config = dict(
    norm='rmsnorm',
    norm_place='pre',
    rope_fraction=0.5,
    qk_norm=True,
    optimizer='muon_variant',
    decay_fraction=1.0,
    doc_mask=True,
    steps=7492,
)
Each number is 128 + 32 x the weight over its row's rms, rounded and kept within 0 to 255. Layers, rows and columns count from 0. Numbers have three digits each. The size before them is the row's rms in percent of the matrix's.

# layer 4 MLP down (transposed), 384x96, rms 0.0329, rows 94-234, columns 48-95
102:120095106143132141142128144135179133120153059120210090119117172135083161175122098081116141053092180131179163097141099080141121133130136106181147
091:155115126092064103116137180177147178136053188172103084115156111116104159104124119150159120121172108140172098111089083125114109147150106159143130
107:207106135105152144148144092104161145066106178141134060108122093155192143121089106088070060138164103094132143179167162165157094120172130170116133
098:094125106101106186129146083108119149147154096101058125168179124116144189132098149117093111138188119168156124137144061144108142103117142105154073
086:076137153139149130113133152146133126132050115144091140148157064131135135111103085069091094160156078124143102134126104095091116104137163106191126
098:109066105112110094142091119067109152142153084108203127178140178097099140095125166128154113072161140128054150139113083063117120161137113159065124
098:152120176112162098028100080129118125162142149158159120192066122139098106170102126102113116089138105104138108126200120177123186146112160104141086
102:093142101105080083169094150162108117134078140161145104120115183094098142146114127085103093101155144162149129106118132107105135088201163164122106
084:187139159133176128156139095130123151110078115153138126113134124118160102128129112164165100161073126066119102170073128101124141097115132150089125
103:127189148139157161084127143108190124136130164141114079153170141128138088090088128104099155086118092167168121138096106113086050123141142129141148
094:142132142199096138124116124112151162145117133103104131168130132199072089139078103138091069139147047191099133149153086129133141168122106142093090
096:117121102122150132158139130194137131193103135088142143103088047141125157065179124180148171153180147083123125133183131124135110124112134129185115
102:152104093123151107131136136118148067146110200131111146112145091126101113184121139136116165164155163155099176105101075146174107194121125176138131
102:119168177116147192180137111145154142141108124110186114159182161096128091120203124117129130150132091141113123133146081131159148137102104102186107
103:149134100095113094105088096205144109104145132126184135127151066145129117166098122111117146146112202174089119131079114141151139065087123130104142
100:134131101129129069151129096081105170148149105108175150174108079152152074080125047150058141168117179173144122095173118123120120161105166151135121
102:160129077116149166144150097200078123122187185148174195137095103124151114118090152143189125163140076097129161191077113103116126146128087093106135
098:141148134151127110163126149084143150136149082121160133109135110108080082153083117121062135195148199174131103059113155081135124103116092165093131
100:125134100128072141143157100143096194072092110123120135182099118119124152097115107114134122164113122120137120186086147126126055107107143093158071
090:114144137136137115115139091088103137131131120158154114196125087124088112118171067086130168169112131149187116137068143104139152116186116091104130
097:113125130135172164102103132177105065095141138113078143118155125097116107150179192137114129145154153072099126072122152115134112095088108091077078
105:123082130170132105097070124136165177107108119119151101087108143109109138154095174134156152161139108079130124141077196164154141097178121163088104
095:100083203112136084069108142099195127113110143094163105109118185152123108152100119098131132141117143138130100141169132111108161066133085090129143
088:098098111098108099097130163165107071099095080112187115111180107146152113172124166121109154175123127114090098071122131088130145214101205132122074
102:068119127135130148178154157202143078066122164077106108106169155196104139114115100136103143110131133104077156065110103092109145152092121180149147
108:131104164136139107103091083122140162149095117147160126140191095102138094159101152109075097080147156143079078121141118114139102168160189138122125
104:154119155142093136084087198114096149125142104150111134122136095196108130163160189166146122092187148136118095160134136084108075139118112099096064
112:114184097179168071138171099115075104123109154177096141151076145132143126139125125060153127122107098062124170119118122130172138121092133169176069
108:091166151112098160146141146184168111143172119120126190136118112167158103121142102130080130155156124157133096178069126156138153075160152158115171
081:134191105153144141137104150155173098126104174093084107186097114167122084154104123131117136162112145147082128104106171137136105127113144079127172
097:079102128139188089055119147153079131092117145125043157188094104084119131116141125148171125150138157126092176106177074141128132216115108162067150
104:135157220121122101182114195122150167164085122155109127096153136108111159149167129102122151121086128164212125083158137111123108108121116112118073
099:117156134155105162100104186109119105144104136104128164157195160102146169163145150094109110149092103130083124125205115072121129103132138115066147
104:172120110101133106140147128108099046115090136097093156104114112142124089083137016174106130112154166119133109107091139150114182174089147157162135
106:051149151094133102068128114145090132077157120154077110098141141148134140150114099104194164169221147167144122167090154158119150153080083131126188
092:115125121161111159157082155089116089169029160151155113210132146038142106134104134124153139157154153109157155096138092167114125155132153158120174
103:148113132119125100166122145095120060134075082113085090116100184129151127165083079108136153143133181188156124146127153120147134169154135144140102
091:114145080102119128062154084128086109113190118134100154145126111128107123124097173165175127086150130129121088166087146200149154157082082164124186
095:065155158166135088156122164157173160095164110071090126127132135088121192123113156142124090130169130103114087126118134126152197145197115084149128
109:063091133112147097181119138175129152104085067103163104118152142069167162151129060108099118145141133124157120139174103099116188130123102111093143
103:098138143172130150050174167120134190184142146180055103147082124138151084176175137093080105103165140119141164100139127120116147059119164086127124
100:092154141098147159160145145172142149116160134135132152130151168180115152075077156142123136131167106167133135150151203143154109145160063063142182
098:122136114135102083155120115142161144081109126172200104080138160123152166127104097077151134179117175104070089174135100093155169113096088158125098
104:104086143128118112126115121138190105109088095130125099108126074140127180016102110129150079135099132052124081195104138160151110204116136177125113
099:121144119094121099071102118126155155110085076175149139144118186115162103117087176078166116099149125089142076127161107140149116193135110088124141
096:064116148158118096161129133153123156162136088063186136058148119174128144124130116098151117123173088157161132180141167163109082114127132113148191
101:167142170101118094159138110167148147091088118173107198143076143125151140120134140163114065131127077074148107157119128184115085128137158073098128
099:106185147157103100113102112139144162113088136122171173142121072082177079114070107141171140133195104130149092146153122115112128108119196087130062
105:179131168109116166088118110148124149164095167165111142110103143152123124110116054140160084114198105163149098129145162129157144132135058094151098
100:172129125129110129129113149082098147086131147167204128092131055115165153067123132116115122159185092167107108193089099145083079166161137074125150
105:132098150105100078072115080110183076145121162097135113183166079133108092129166064056105168109120159136088171191124127124122102114097139141133135
101:156093133143159148123097058130136079124112100106138119137138099108167089154177077126101125182147123131133174129057146125084118184136107139133109
104:126110131146118122124122071191137129111162159116124139099143078137091164137138085163193096147112113129177096155136148182132113176050135091089114
100:164162102118177126140121122064103140131131134142210109126132090161076160101134093109117138185102148121087156117066144146118052099113129080080108
088:108116140169100145119131129123135147132096116179144102133124113142171122170141118078107162149146124146118116197117087089149223103066123114186110
088:154099100089181094111092151146134147162095155132131115214087128059179127087090093145150096122085087090148144103098165122111152118142126089149114
095:129095136155193161121174109186125130122139180134082164206142140166128117127148095115128092083117155072119139112123161154133091153080145171104178
103:076166061067102107158056100115134160123162109103096092097147135141105158157155171145173148080169151126131100102088137149160076188103067141171104
090:152152124121137097153196180117110192177101176108083027107112069135126169125111173128177108158130117137094137142114167186157173083092114084099161
088:117121115156127081081116173115148128143132151179112096108157108082094154136119141119169115055189118089119053095107137153176160115085146176125088
091:125170134185103036165166144110134162078151111116202159110061083147116143170161154128195181118112161126157076126082102107138094144163125106181119
099:119161185132137155114050083167140157094103077115160094122141140097167136132167094129112105112096103119196146134108128156139159088072099111114155
101:092110134086158109086084105101128012138149073197100118139162110124132110110078088186136187105160150133196082157115138095144146124115118135108143
098:111166152113114116091076121102095098130087135163100070171106083108159139100106109144113169147155108091195094123111165146140110108103071151098152
105:061081126138141141136146108099082130181066094154173153118151144144125124113071096108136106093154173089082130089118132134155112142075132148112172
080:131176130110084165109167134087134124092132099126120111171101118106133104100158150165141125115167123108164079132154159157153138164070152072123147
099:079106109102134100178151084042122054121152136141128105091152066137194142126187108093140084128099164135143123166116133140160173110047106089127112
102:111113118139133116112105136148112144186103149167120153122108139153126121077116099173066134136128085134100078160184125158163117145125102067157144
106:113146142099082136133134087101069089109128123146111093115126136140179141130106133121178176141213101117080073077148150161085168166078103144119074
092:140134072123113152163109153141084101096163087165154140156145091103138180108100131117171140127145123146084102100111098068129148094123149101118109
101:105130126159139066113084191115141069152066158116153135130130163131121149178184124068098197088142147125159161098187142108076118147105153126153123
089:108168106134167121101112105087133074062114136104180084124109098165075147122091086109113166143163080160156069137146092110136151151154155118057128
091:166166112139141127060133109156120159111087188127171108092174109089117097175172147113152143137097079170165112164124124133126141069107212142120086
092:118135068128188145133111102113163125181093111116086123155173069156120167131111152129103099158143081092187133139136108112089132113128088107084108
098:090130146086133117153157172125121140111096029094146113170117172163118147094109173130138108110133117134144168094153091112124099112104098161092173
105:093082180088145104144121095150085094101148181168168157118190091116140141168122144212122111208160106108148067107137154109131179101180124114074111
104:148116108111130099093152076131111134057081146100070198086132125097088160139134138090112127087163208123179107107154094111114153155153178093155079
090:105141120070159117112113141125158116095069102131159082169077100127137115122059091062183122137140166111075103126118117167170126135161113085157134
107:120094176111172138087093088143136138087087182121131076132095156154067173118141112131103115092177194160148155109153077198121190131115169135128120
087:134151133102081078136146126159136107099093171155117115173087182122136062232147149125110171153100185151074129070124138083146135135107108118142167
102:187105143108074164100144120154085154085164151140117172148156172147152096133115102161154174158161073086141107166088202143123128081125122136081145
107:124146141087098132154112121163161115114166094060081133113103124149092096170145030095129104131098096138121156098108125153126069174127144121111134
096:140159163151163123084141171173128168130143135119082091149112151143157122171117160093059144114137068125093157032113160130183111189164098154169134
095:112075187165102092145144121148123099134130086094132145103115084157089167105094151153191130110126146137170178178072127189156069125109122200144164
107:125133072090133190155123107131171125101114105091096095158137104210141148116134138111089110122128115105063135134177119131083170178150152203159113
101:137128121173152162166150120191102107115099092107162104087153113158098058115171097116141139190115146132105112117130111106156110145121130140110082
101:153080135088163091158117023095119160116087102140113125150081097162082105182111093114145081094100155161200165154117170108145141130091118136095140
105:115129179133123086127068053215091122136130067111119136149125073109112136188112132131142047121194101155153177115142154132187142160137167135181112
097:148048080156183116093131126138159167160110073128142109109141074141208136155138127171119094118082129112142120133161123128175167099075101090149131
101:114078088159134102130187087154166152125178134138092135130173117140066154147113069135106080147158127154094124147113127145124180109119120144150154
096:132117149135115128145062124122145080095112171144097077160071097088127083137149160103107149141162129192136161105116115079141142121116155119095152
100:126112179113164162099088164145197141126148126122084104118144161150083123137115157103105096088163117118137142112118128110121062171108168106135124
106:086107124046165129112180118117083099117143099160152153108118076171153109168145120142128092175149123070097140073125052102142123097124130101153141
104:112106118077144104156133134121097168078098107126040068166163192089120138150141109115074131172150173102104126104117131096111098113134163167189101
111:128169105096050133131137156083074088094116119082098156099150111175147152132099146132115151143190085154073151107156091114167091108183148126157102
086:089162103068094088090109150126213124116063101160118124104162088142110093116163130181095101159147100109185063143098112113150121090173172132141131
098:164099130167157122163161152092128142133149127138202133121096120113136120078176165095103133107177115146108159114162215097138122153120127161145080
101:082113127106147127137116125132108127133097153137065126129129142127128155131132159142154147112146177059097117066149174149106161100082090184083126
110:157097162122118147101053112077120142110106133083124133093174070141123143138148159166133123095149117109165078057115132116154182104142151131176108
092:125139114105132103038120093092181112130122088120163102153144161151123118105180134148112110098113141156106108128110098138127155167089152159121119
115:149176150110074153170136112098094134109109135106149177148208127133143096134145145169136099099129165102137156081133066112092153037135175147146125
107:162190169139159140120119089156066159147148148145114066181092139140121070127145114130175141209094095095081110108138134120140127120075146134116142
101:122107079085093190154085136169170115120111106129151076129149089106086158146148155061149117073102108075212117126109089084059090139101112141113137
092:154106168085110137092107120129151096132158103157116180170149137103186113146111160101076142195137131159159114165097102105124126128117230090147106
104:139151115104127132142122113087098151119089144187131120165098108121159159147072164078127109182188117118127189167063134152043129142099121158121154
100:182126112149128116125143138115158122119149119144119123129057206080191125122148158100077131161147147141125140152147157054196152085153068207120124
102:130104132160100114146090135123107073108059124106135147139138196145166181178099154076089130116075127100112157124165203162120125131174113176117138
088:189120131147131117113145121140138151079115104090110143124100120122105115090119128102142164075133142072076116100093124087091137147090149141175097
100:137158170193084096124146186084096184120132107123153191123128128120119160092160094133090055189149139177120159149106134090113117095164098102090155
112:115098149091150086144140072108087146118134099147132157129174109149147154110047095126121094168064112119157132135214098161106105202166114136177082
102:215100150107171100139139097090095153129142182218214110120130090146087120132129127101131089115103144120143094100140164102122107115112139101075124
102:124161131105083113130105172143116111076075078103154108140156122087132098140079119170169076139129160165146121120128125130086086141104180124074145
091:096176116136145107146142107071101118106100118091098141096187118076108093114143150101108168130106194112158143125189139153143090104142129105129102
099:098146153191186168116137093151141156155227158113145116123107130122161163166082130134136045138146118114124105115089148083152178095120087080122026
092:147127132119103112097098088153171137080069126127141126121094155145122182099133129058099107054133149132104146066164194088166151108156116192151089
093:117124132127187179141223109112193090107146128154129094134102142152157164112120117143156142119107134139131128124113151166130194087107130087102072
100:070206090152135137125110156153138088077130131137134133095160081141154192122186127116156139134150122187167107118130176163196099167100126112114137
106:060147101127084174127114097153134150144177147118085145077208072105117086116141100157143151175158151171143135116071086113144135121141131103046078
116:059149155119150099139112202175102186127125155119128101143131134057065116134145112162160147088138084122110162116153108167140092129122139169110150
106:106163084094126131156144172070059119108125164079117127162127113188101131047135137071102125078155187097142118131058117115131101145104127178155096
094:107118116147087088133055118116126134143176197129036141087172114102143141118122114107195138151163190124124100137154078124139142122089121101082118
094:095159074110085158111090102138123151128090143089131122143173109098083118131087091191148113170128115154120189137187167115153173125112127147113118
103:109125156146104173165094132180147086093134061129080161130104112111143157111156061085074160134106184132095102101091094161111150096099155108155120
097:113172133149131164120137105168109069109167107189106126149115087127119103119133143080071092131118102126162111135070084097102161147107153112141136
107:146124086146154129099109086194146130149093090124112171144132112103122149204099094122075066140132166106087107153125102138112116127136174155097186
097:160098147088140124100149131154148175188113168169092119163087148089124145113130175130088140143147098105161092127133142124123093144132031067157139
112:116111100101152093154155153144129135094099171150078106182124086165144143112145144183109137083154116155156125096134101144123142135159123170136125
094:074187121083152143070143134089138152152116123125075123173098134081092172112146140126123114102106120113194114179107108128112142111086138100128146
104:100142088171166154123156154132119168147093147199124117158075125144127124146102202085101156121148144112102115140102122137133107104180056122211112
102:077097154112109178106098132080142075145140210076137102144108057080147133159141143061073140169186139160080135152188139100176140082125172155109139
106:125111102145162133123182087128138158130128167147181088142141136163155116082162137071125104098172130072115093155102161168094103101091148172130110
106:159103121132144173142141130129058143158166096141188118109136080109149174118141085087142133094097137117112111082061056131044134108117125130096142
093:097127112142193137081131111187138151136107137164113162130096142140133164153145183112126156182124092113151067088092132184149130096142101157073137
105:151163162097130118116147167104179116119064143106129160069078123180099081149175106127150114108104121159111174183161117137131105097021198202106163
104:109060111122147073132160108145139131111194166148092136097194117156107123092122072145108092110126134163150145167130087133107182177157086160117108
086:164180161126087093145103163190146080117084096094153149154171117196113088157074126106154049117156174107154154090110105114121131099124128110141098
105:125096147174069125125159057205235126107170167111116101145150149124100126104094158139137171099112181134127154154141129127151127094112100143150113
113:082101073135178088138099157122184062153116112152151117118092159122137121165160154123093143208172177130109156101133170103131140110111123115113191
085:093143106117116069082101074158130129116127143125184179128163205138108116192090153166157143124159149157135136157144118161157136142212152106162135
108:058069101083197170092110102097106091082141160103137125087158136114101166129116143087097114188089137114128113073153106099107149185116109144124133
100:170185147142067114159153120129076126110125178177120120129130122096101102116119087104156137185142057140070138123069113162104102171115141169120147
# layer 4 MLP up, 384x96, rms 0.136, rows 95-235, columns 48-95
086:114086123142106150103112139117120103113134136122129130106049127140135138119115162104074110118106103115150188091134173132059067157117152151167067
113:174064138142063170101109091108062149136113092106146125142107146091167112088045125155125188152159102098130135145096153140114134135061167104134206
083:160086133161107086120161109147164127148031079161124121120077118185103081154095110092137145140148143111084100143126132102126098074087093110147103
073:138125161107066085143151108077148155035130131096195142125119159143150153114147072158095122109137128117096153149162115132102071187114149190153130
106:149142129097184139062170085180111156083120124144115098161137140066150115136105127124156136143084099066128143110098121156133163110146068115122160
103:102140189100099146170155169081146109119128082148115163154071185175104136135116125163140057082106105131153115168042152136073159192077111145147125
100:109102109134098140078116135090121171170151121112125144109139107098166104084085175140120140150111082158068099129191137117181097177118074147139167
089:122118139137141171118075133139163112202197148094107064049122096141083165120176178118109111077122127150095205123118138212118130170106168132209155
103:096141106133109143124145092194101119137164040092151115117104183085149176115106160107163069097116144090103063146132131113136121089145124094201111
095:104156093122133175177137103161120082118156133179126102096127084108140180114164121100080163128068155186108128087151155110121151083143120149161165
095:178152155152093140064152133137163122086099109190178118140162137090134112160131144137119068081148130131099102116063110096122102111141111100129155
101:125119042169159167123091136145097141120096130173152122119165119131061173143134068162149112130169071089132182170178147140192210179132159127127060
100:077154103176135136127127124159136151142142147143202156104141182142118125128063101128123158147150128107094152155113172102090051161114161112063094
102:121150137152137169128078128150125092118103124061128142095174159161108166177146134129087145101093086099105131118128190105119162156115137125071046
096:082108094115127136159176067168147091093181150140189170167120148124060086151145077127127155156150129129110147188079113133146134155101108134145140
105:152080169099130138111079174048181066165172162126105110103104159128080194105160131145063123086101157153184120099088125064151114082188096119158158
092:169147077140139074137077172168097110153067106129147164186139090131123075137114132113084121133080103175150078093137152148100148150109132143093198
094:069164093123099121156123106088151174153114149124173157090153172161130142149154138101087100100114126099091119118158142162091061129129078194145112
084:121143149109174137183126134154126107210134066142097069150100121123156068108128104156110100146067034138115110129141088106154091102130148119122085
102:129127112101070175134123084075133161151151147107163108112083148192086079120083105173159117080127095169113149112173115155127104149132125101128139
106:134114115123113176097102175149066122156149143164159145151148155155165084081115099145144162106183185127107150100134153154173147109083127171068123
091:073151175140145131145123153157088140113173228154083125136085092120091156143116071149110138108139056095122138133133131120173094155143145161154142
088:123095100094124107159132066142147090152079104173094117160129188068165174106118132151123127131110067137169179135098127130123165139134084111144116
102:160086129129113145159127051101085134157092127127110138068111114160127126120122146154134062120136091141091114139125160114198087120090108134110155
121:159120182088136129158089105152141094113145121111172144084112168110113167125147146144173134102139116052143106161064136129117122187092082103118121
114:111115140114138172126133145142100170117137075146116090102130233146093155152084180092133139083155099135100102114119162173068108208117146103156156
107:173099148114086138135141152158111109156152112111126124159126145152122102103108082160111127153180129129069027118144068078114114194121116130100161
107:135109106131160098123083111143025186120154101123102146109139136109151160147059176203143135084160112158146125090129113151157137177047119119134195
086:135095167138120164116168048141123195150163131145114173110127113146064134168183140174182058146146106145106121148093127139123162130064101136118152
100:148161133156117123164110130174130089098128134168155046137092096128123072170099175128109150123108120156133094136139166202120160092127130070143088
097:152078035093099143107144081156096107100124133126126161038139126123089150097060098083143163105135094169082101141084071115142099146120148129125143
105:138109139139111091200070137117075158111145144099164125093057086135169136171146116155113155102106076176172140091134161168147134161166144124134133
107:088133110137170149083115150200148188175160131146129114198142098113121123149109151069150136137072114125138087120199152086135111102139120091114116
106:151100138118168186128119185163162130151118111145093063136117129117170116112104143114114088164098103170105130173115088177152118109116079168112147
095:134113139149094071145135069094135136109129103108110183189142110088101143165096098123142080093112105208089118163144160086187121112106091166104133
092:122076104126135147124092060136056064126149127170098132121118105098150149104118114158156138114085116117071113051096069118111120121158133093160083
092:144152144162125140197102180117180127125062113104136156114169126106161109118199087093092170201094089130157190151176143122167104141171165124127064
086:118088057105119091161129152104125129116128090096108086117178177101133087101138162148071108124112150130073138078130118150115139151114209129138109
104:153108102144120134145183120171152153148153177142082197179133130158118081120180128158117135108078125087101097064112161125109090177135131107134187
106:144110119125152161193103137129172156152152106115137072126144124111110166171112153138116162123051079148037140121091153119159109100068093083126053
101:095132124139169139120065067087127113174104143080087115130151122093132075169214096100090141150107140144096137096131074142105143143134192146100078
100:123119121128173159069085127107129113148118137102089124136120113128135084149146225169149141164148117121139129051183134156116017188127154091147185
106:161181085144096217186107166111144101147120119152176115134090145093192113162148145131108131118125084103097151133103127118166090134188092160143116
092:155108160133124127155058117157113155155218135119124160119073130101131109079088156129143112138170119153162152088096095193139093169156132110159143
096:123097063123158146166157108083127082135186180043091145112105151135175178121133137136133115176091090127125161182100126088104149111146156149096121
096:164093104121110174132125133085053127124136133118112092129117161122122148169104161139194091130192103125101107130144167198112115102139173100104062
101:139105158088046122112136125077091082146161109137086065109129126118143183121110114070162104157112121142064117167112110195082163120123132132098119
113:127078161152182133114138175135159124098092124117166174135117119144152084076119096123137111068138102123152186097141176150120068118154156131118133
099:108132108211092140086085149096181053193138185139084136146111179128156147119170060107145140101116137072119134086147170107106110155117099190090129
106:109183144176125200147150176128081136120114115146110121141086146119178140178123135175135139115110087141160050136112101086077132149143176145111088
107:090133108056163138166142123140115111171145131179173132155126112170157076080122114191183138147106139098119129152142138118135171120123162138148193
109:071124101114109155115142198142057128167140103216140164132165162132187203099122155113113116112146114159091132142093136173133101142077081158183176
105:113133140114125126150099128153099119106145183127060103105172158094080154136121137143170096130203115132117092149144106092127149141169106125158108
093:126138111117155158147127109123126081102130157070095148156152138108175107098127086104097097097124174154162082062122130105144084177208107118185209
090:078174189145125206163124123107097119131152111150117169188047116139106153172115152156157071079123093106094162111142156101183104155180100139167121
094:131121125130137117157139188098154169173138083090140173151108115113139151164163198099131146134110127171073163145180118137118112122182094165195163
104:157140172206114115098133128184105107164098157172138116109101111102175086130101077109096148142183109098167067097135081137150154089125187175075186
091:132151076160074138111148131146136092144125126106151162097102148132163178142156123194095155094189118171171123115169118147150073107183108128151102
091:176117100137121109066119170099091145166163083123161167164163129139105102207119176127148086125159124109143134163139136146140110141067117091158114
080:092094124174171160099124166181149127153138148165076145125148186124146090153130091115076124115115070099070115107087136148115143128138120117142138
105:146067127131069163152143074132116085054152097136117187105078128075089152070164130142104114170132157146128082141148099117122110147209107149139085
099:137090139102128102142194143151069166089137132119211182162141095153132120152127093154154135131107128075120120057171091127106070167119158104120102
106:143134142110097168140122142135112097130121158160176135099192144142101138147153139082142166158156164168155192174120166155101106110127160108147118
103:103115146155119167160080203173172159138148137112073064138117103114087080120126144148178176189142142112165130124148096109139127149142130143157120
080:125124040134090121097110095170166134150116117145172149159133125167122147093180071090176194152115154124125109149189154183184168148147127148137148
093:165070184163119106147071152151139173171168121132081110179097145102148154177089129174124143112198143108138091103107155100137116127145128092100161
097:133137188155119170114163149140085151104154081130154180127089127142150159147112099124125138104170135172173135136123100089153151114071157123166136
102:134134138151140125153170138099166153153114121159108145162111170157167176141172126141135113175109172173146149106115088117113133083102096128074162
099:145129160112131158132131132091150100135139191133049052129104129128104158164175127095104078106127120154186117106192157173108080117109112093134177
100:147095133149151127087082079166095141100144129135139126098125161090159155143112082155164068106110118117186165139153096088102107124123082147113136
089:153097162079169134185094122169130094218135124148133176181102172094150136081126126190096080145162104123081121173130152149105168150122075168129101
087:087066128126133112182111113154159046136126163111165146129091126174086138033106086138100104154092111151156079092125135128072133177124115163144166
090:155134174130056119148165096125121160117171148153197113153125117114108145092119108160155166085135151170122120087113130157117099119122140175143151
095:121129093167165161070180117108125145118162221113128081113143154084139113119123155122118154112093156148139173148171124111126140153130138097084158
105:103117100143125177180101146108108068104139160075164145126063109160111078110084074161148079094147108144138128096166121145081158091181108135108116
096:149129103178085155104111066142124150187148184109129097096119142172116091120159145123132145108142152098129127078158076138061117121156040070164122
101:126150123152174091111144130154111160115195120099097156147128110124082169102167155127102113068079100166101153109114129162125081159128175134173091
109:140173083160077092119179118097107173149201099119143141123098117033114150067162136157154167139146115091128120159084169116151088136174074154143182
092:154138100136180173183112104071125146125064105154083107148102123100105179113173126125069083052072078128134135150140127168088114125138084113132153
117:115091131176125119139156121162090141156099126093210118140124170131118079160133095140128176086124145064183180163112140157140089139128111157125094
112:104143094117131129142117125118115126150134185189182135141104152163159116069162127102101164177049172153068124151113137137130115157121065123159131
096:202089143141119167180115108105093125127114140068093116070105114126100135075160092129146122111157116157151142132157093116140141160101071080124130
091:158148119166136176125105140122105132118048146203108149129171150052090107129158083107086066139140098142059159155131140108152127159149143162129120
106:129111114152148117149124103092098084167138156132126183081166138063114127063131098092154179160130119200098131153116111093140148059165118127089113
107:137121191119129142092145107124122063134190058177124073138117149161132169094140161110124165139134144134046154145103152147148149143131093174175174
105:115145110127145153171092141112094149143140160146112076104155130103117106097074115163069035142167122165182159086153114165147090115139102112090153
104:086099077109157163092178121123081167131184168171154113047145179078125115119144118107136176130069106129099064068115145145075147125078189157129126
090:181121119182132155150161111094137099172150077143182118155144175097202128152142160151134109145107151129122155122101172129101154135079067129095078
107:131116137112151205113099191142170074160146147109116138150172166133128100065098105105123113128124144109139168137184122088193111124130157108100081
108:101147150116114123101160166159112164142156087135097099121124133090052174075112110179176209088137109136135126109144145142142145113148076122200132
100:130108111178146176149137123166084092156142146111176099146098170078143121117157137118145132205105135142117136119158064145081157155099100087101107
106:173169074136133147148148169108073114157105103094113142108114162073097109131120125178119097078098117221147164119108144131080154125072155099117141
104:168102122227099176037132112151135145144133147149139111150100099130177168121089103131174113090175071175101053141107086125148145110070146089086126
108:158073124116192163192103113123117164169143131130159084175119144051099184148129135157088131063138180106161081097126123068140135105118094126124178
081:111115118149147148157089104148138126194102094171173151153083157126122142100131067119103124156094123127120138082087149143075156222170121227161171
096:123067093084125146130102101171121157150079113116079156101087152112078184108122075162114105067078082159100112160158076104161097050094114099127117
108:163150139155145173091117129133092147112124158090126159074130099149116069106130082108077055141120063106079106093136085104124112143151111136123114
118:156166161154142163119097190143148172092160139166170104101148150126109139158157134103117138143144238195114127137123139087074108119172059105177113
090:118091152140160169126121153189115119112088169100118158119181171111148104118084064125156123114141109051180130173169134102131123142143115137112117
120:140147140156162162186146151134088180135101099140107053110121152085145123130139087117172145145128099177177138087090177134166152171075101087122122
114:212116140167150121108136140157094191127126171134075124181189154129161137078109100139159151130065150114123191099104181160131095073112201080072141
105:083131112117081149161100145092132083174117101136154166096127179197123163103135124168158127131134111201059129163118103161106149097109139046159128
085:171079149125090132156177104116140151111118112127132156175138158110183062123128104110153157077144119136132110100150120118105155178078060105179166
106:122124065138022083163175145109127163134145135157167152121128129152128137143160144153129148113133171133097170113143068153094117143083117152107109
093:141095118094106190148114107164080174165104153120109160160158148111160123086123132124134146111081085140178136075176117111120158173063093060128181
106:074171115139145123082111117180108188073141138094071139095159085127070093089149064134127132123140167178166132150167131061146130110139099132147104
097:139110132155171169179169153089087128149094110178135134161165098177143158139136182127092136155103108142146163179126139180109122158097147078120155
090:124101092118147185179122098168122095148062186116137050135111169150102138145107165082149157113065139073102138099118124172145162145148119145168119
107:172164133159130121129084148176123155112192129100095148120129090143057123097124101094132118104102132163118094076092106145145128121126140086081147
107:085178095133144171104161137132099160111105092149118164098131108178140148158161150079160181063098081136149105147206184102145132103189121156184140
087:089157120162128161090086136146078116098102172134173120108079148177149173109144140091061079126073156221143155092143070129115127135139120178116194
084:114132130122118117068089095156119117193099175152117115045130168095082069100099035134131117167135115157140065138099091138123114109114129084095209
110:151164166139128162196121132128099164081155132080100111116128104135102180138137114133073095120097103122107140085146200145117144121175174151095139
098:112130133091163161113127112172070158104132118099104153127108109137173059103105158145147132144128134118119123118143088138088094093093062081137118
095:075130131129115102108132081175130126181107096152154132148102123112092135085151149125126119109123151116143090067104089153180065160150138153194161
103:167098096161096148103150067103126186135129114132079154144101148103082137111117100085091109071084119105145134088158117106113141106106166112083107
102:136122166140120163126071128152137136112123154137092153158095105103128118103067150086114157155184133121155095131125149200163139147062108188197208
114:145154145053125154183071140101129118139179112118180146132130155162194140133076155165121139063087153124142138108221113166081108099121108103127070
095:110114098112094124085111056151212109172164150125130146114127160124105150152119122159116115144117145141155173110168154096128130123132125103145144
095:102082144133169160148059186122108101167122111173120140132102143088151105139098129129136115056168180105119136112166156169118086061141125152141104
094:161077123126158157140114136147171129146127140140175085179134210144128142121093170160113106099089187091138153139157075130115095130125124136157116
106:119113144172129143125125113103122116161188145103083121116115123118116063173171150159102154088108150100119130047124128127164134153110133152105120
101:086118134095159173193150145118128136077148087089158100085130148109091141149134121127161098100124109141162165112159146178155129156139109176134137
109:170121193114108162127128159104099121128108151130156158099121154173092157136148123115118143131196087123106135130154107130090056064157137121082162
097:104120125123106125162130127133143103099118122108130161157103122157106171116109063140136131047079116135129127117085147125122119156091209100086098
108:122077108120127102121089082123138144148150074093153172136124122071139143123044125133134116112120145105148147139156161070171099103116123091111157
093:124135122081161105153084157198130098128114149110127155159159148164115036148133120060070149088108133124149183116185197145152109147138165175126113
110:148114121194137142129129109149115164113182116164149181075154086108181090160134145143104135121097078140079113081136125123098176105074130144154111
103:120091139176091131124169157143103150139144108171123148157160201132128065131071089166156074082140156124163083155105147113087147104073158132131141
100:112122107179124106115139129168151101114168135073058134137131084166141214114161154110173138165094136147166152074147128142160113103121152098145080
100:070135142160138055092133156123155087120127146113048117092125116140127108114175111072133131136161087123139180130197118135191043131097127100118147
092:088125057130130159129154142148180099138114061152122180076118150125101134118165126130115093119133126140131139060070148156150175064148084137077126
101:162054127084151108200126133141101145102199077128110169124098167138091114167123075141109116103157105088111150083064205124109094121129129086092126
104:114154181207136124136152138077098166119144058111101156132103120185107147141129109134125179153150107175121159138120168138118078123136149087099106
091:079109135161089126114113123104130131153053135133125117087118126127100132158167125144125106118187126118102133075145131148183076144077108139134127
107:135177066105175089108058143107139115138134126100069143121075096124186145179138117150139126132106102130060161132141115106110074124127097060127109
112:126151153151067139179158123097101112110148094090113164079086123068116137112141097119168169089152087075164171129115136153095060074167174151137072
081:144129180129118191145091166090128132114110161164149119100151169062119101117118080119103106117136062149101107048158120129142115171126181169134146
105:113208065146087114115084156164137132165093093053109142147073157126145089111155094143076125110151066108191124169080134099159160103159139060088122
116:187083118139114163119164143164134153095188168158135106109075187172119128110077087184136160073129085099094196167145146120103073070153124158122153
104:107150065142094132219137100104133130112156105151082112152066113113139140171120134123102124065086148109172177082139071138150088115094186137147127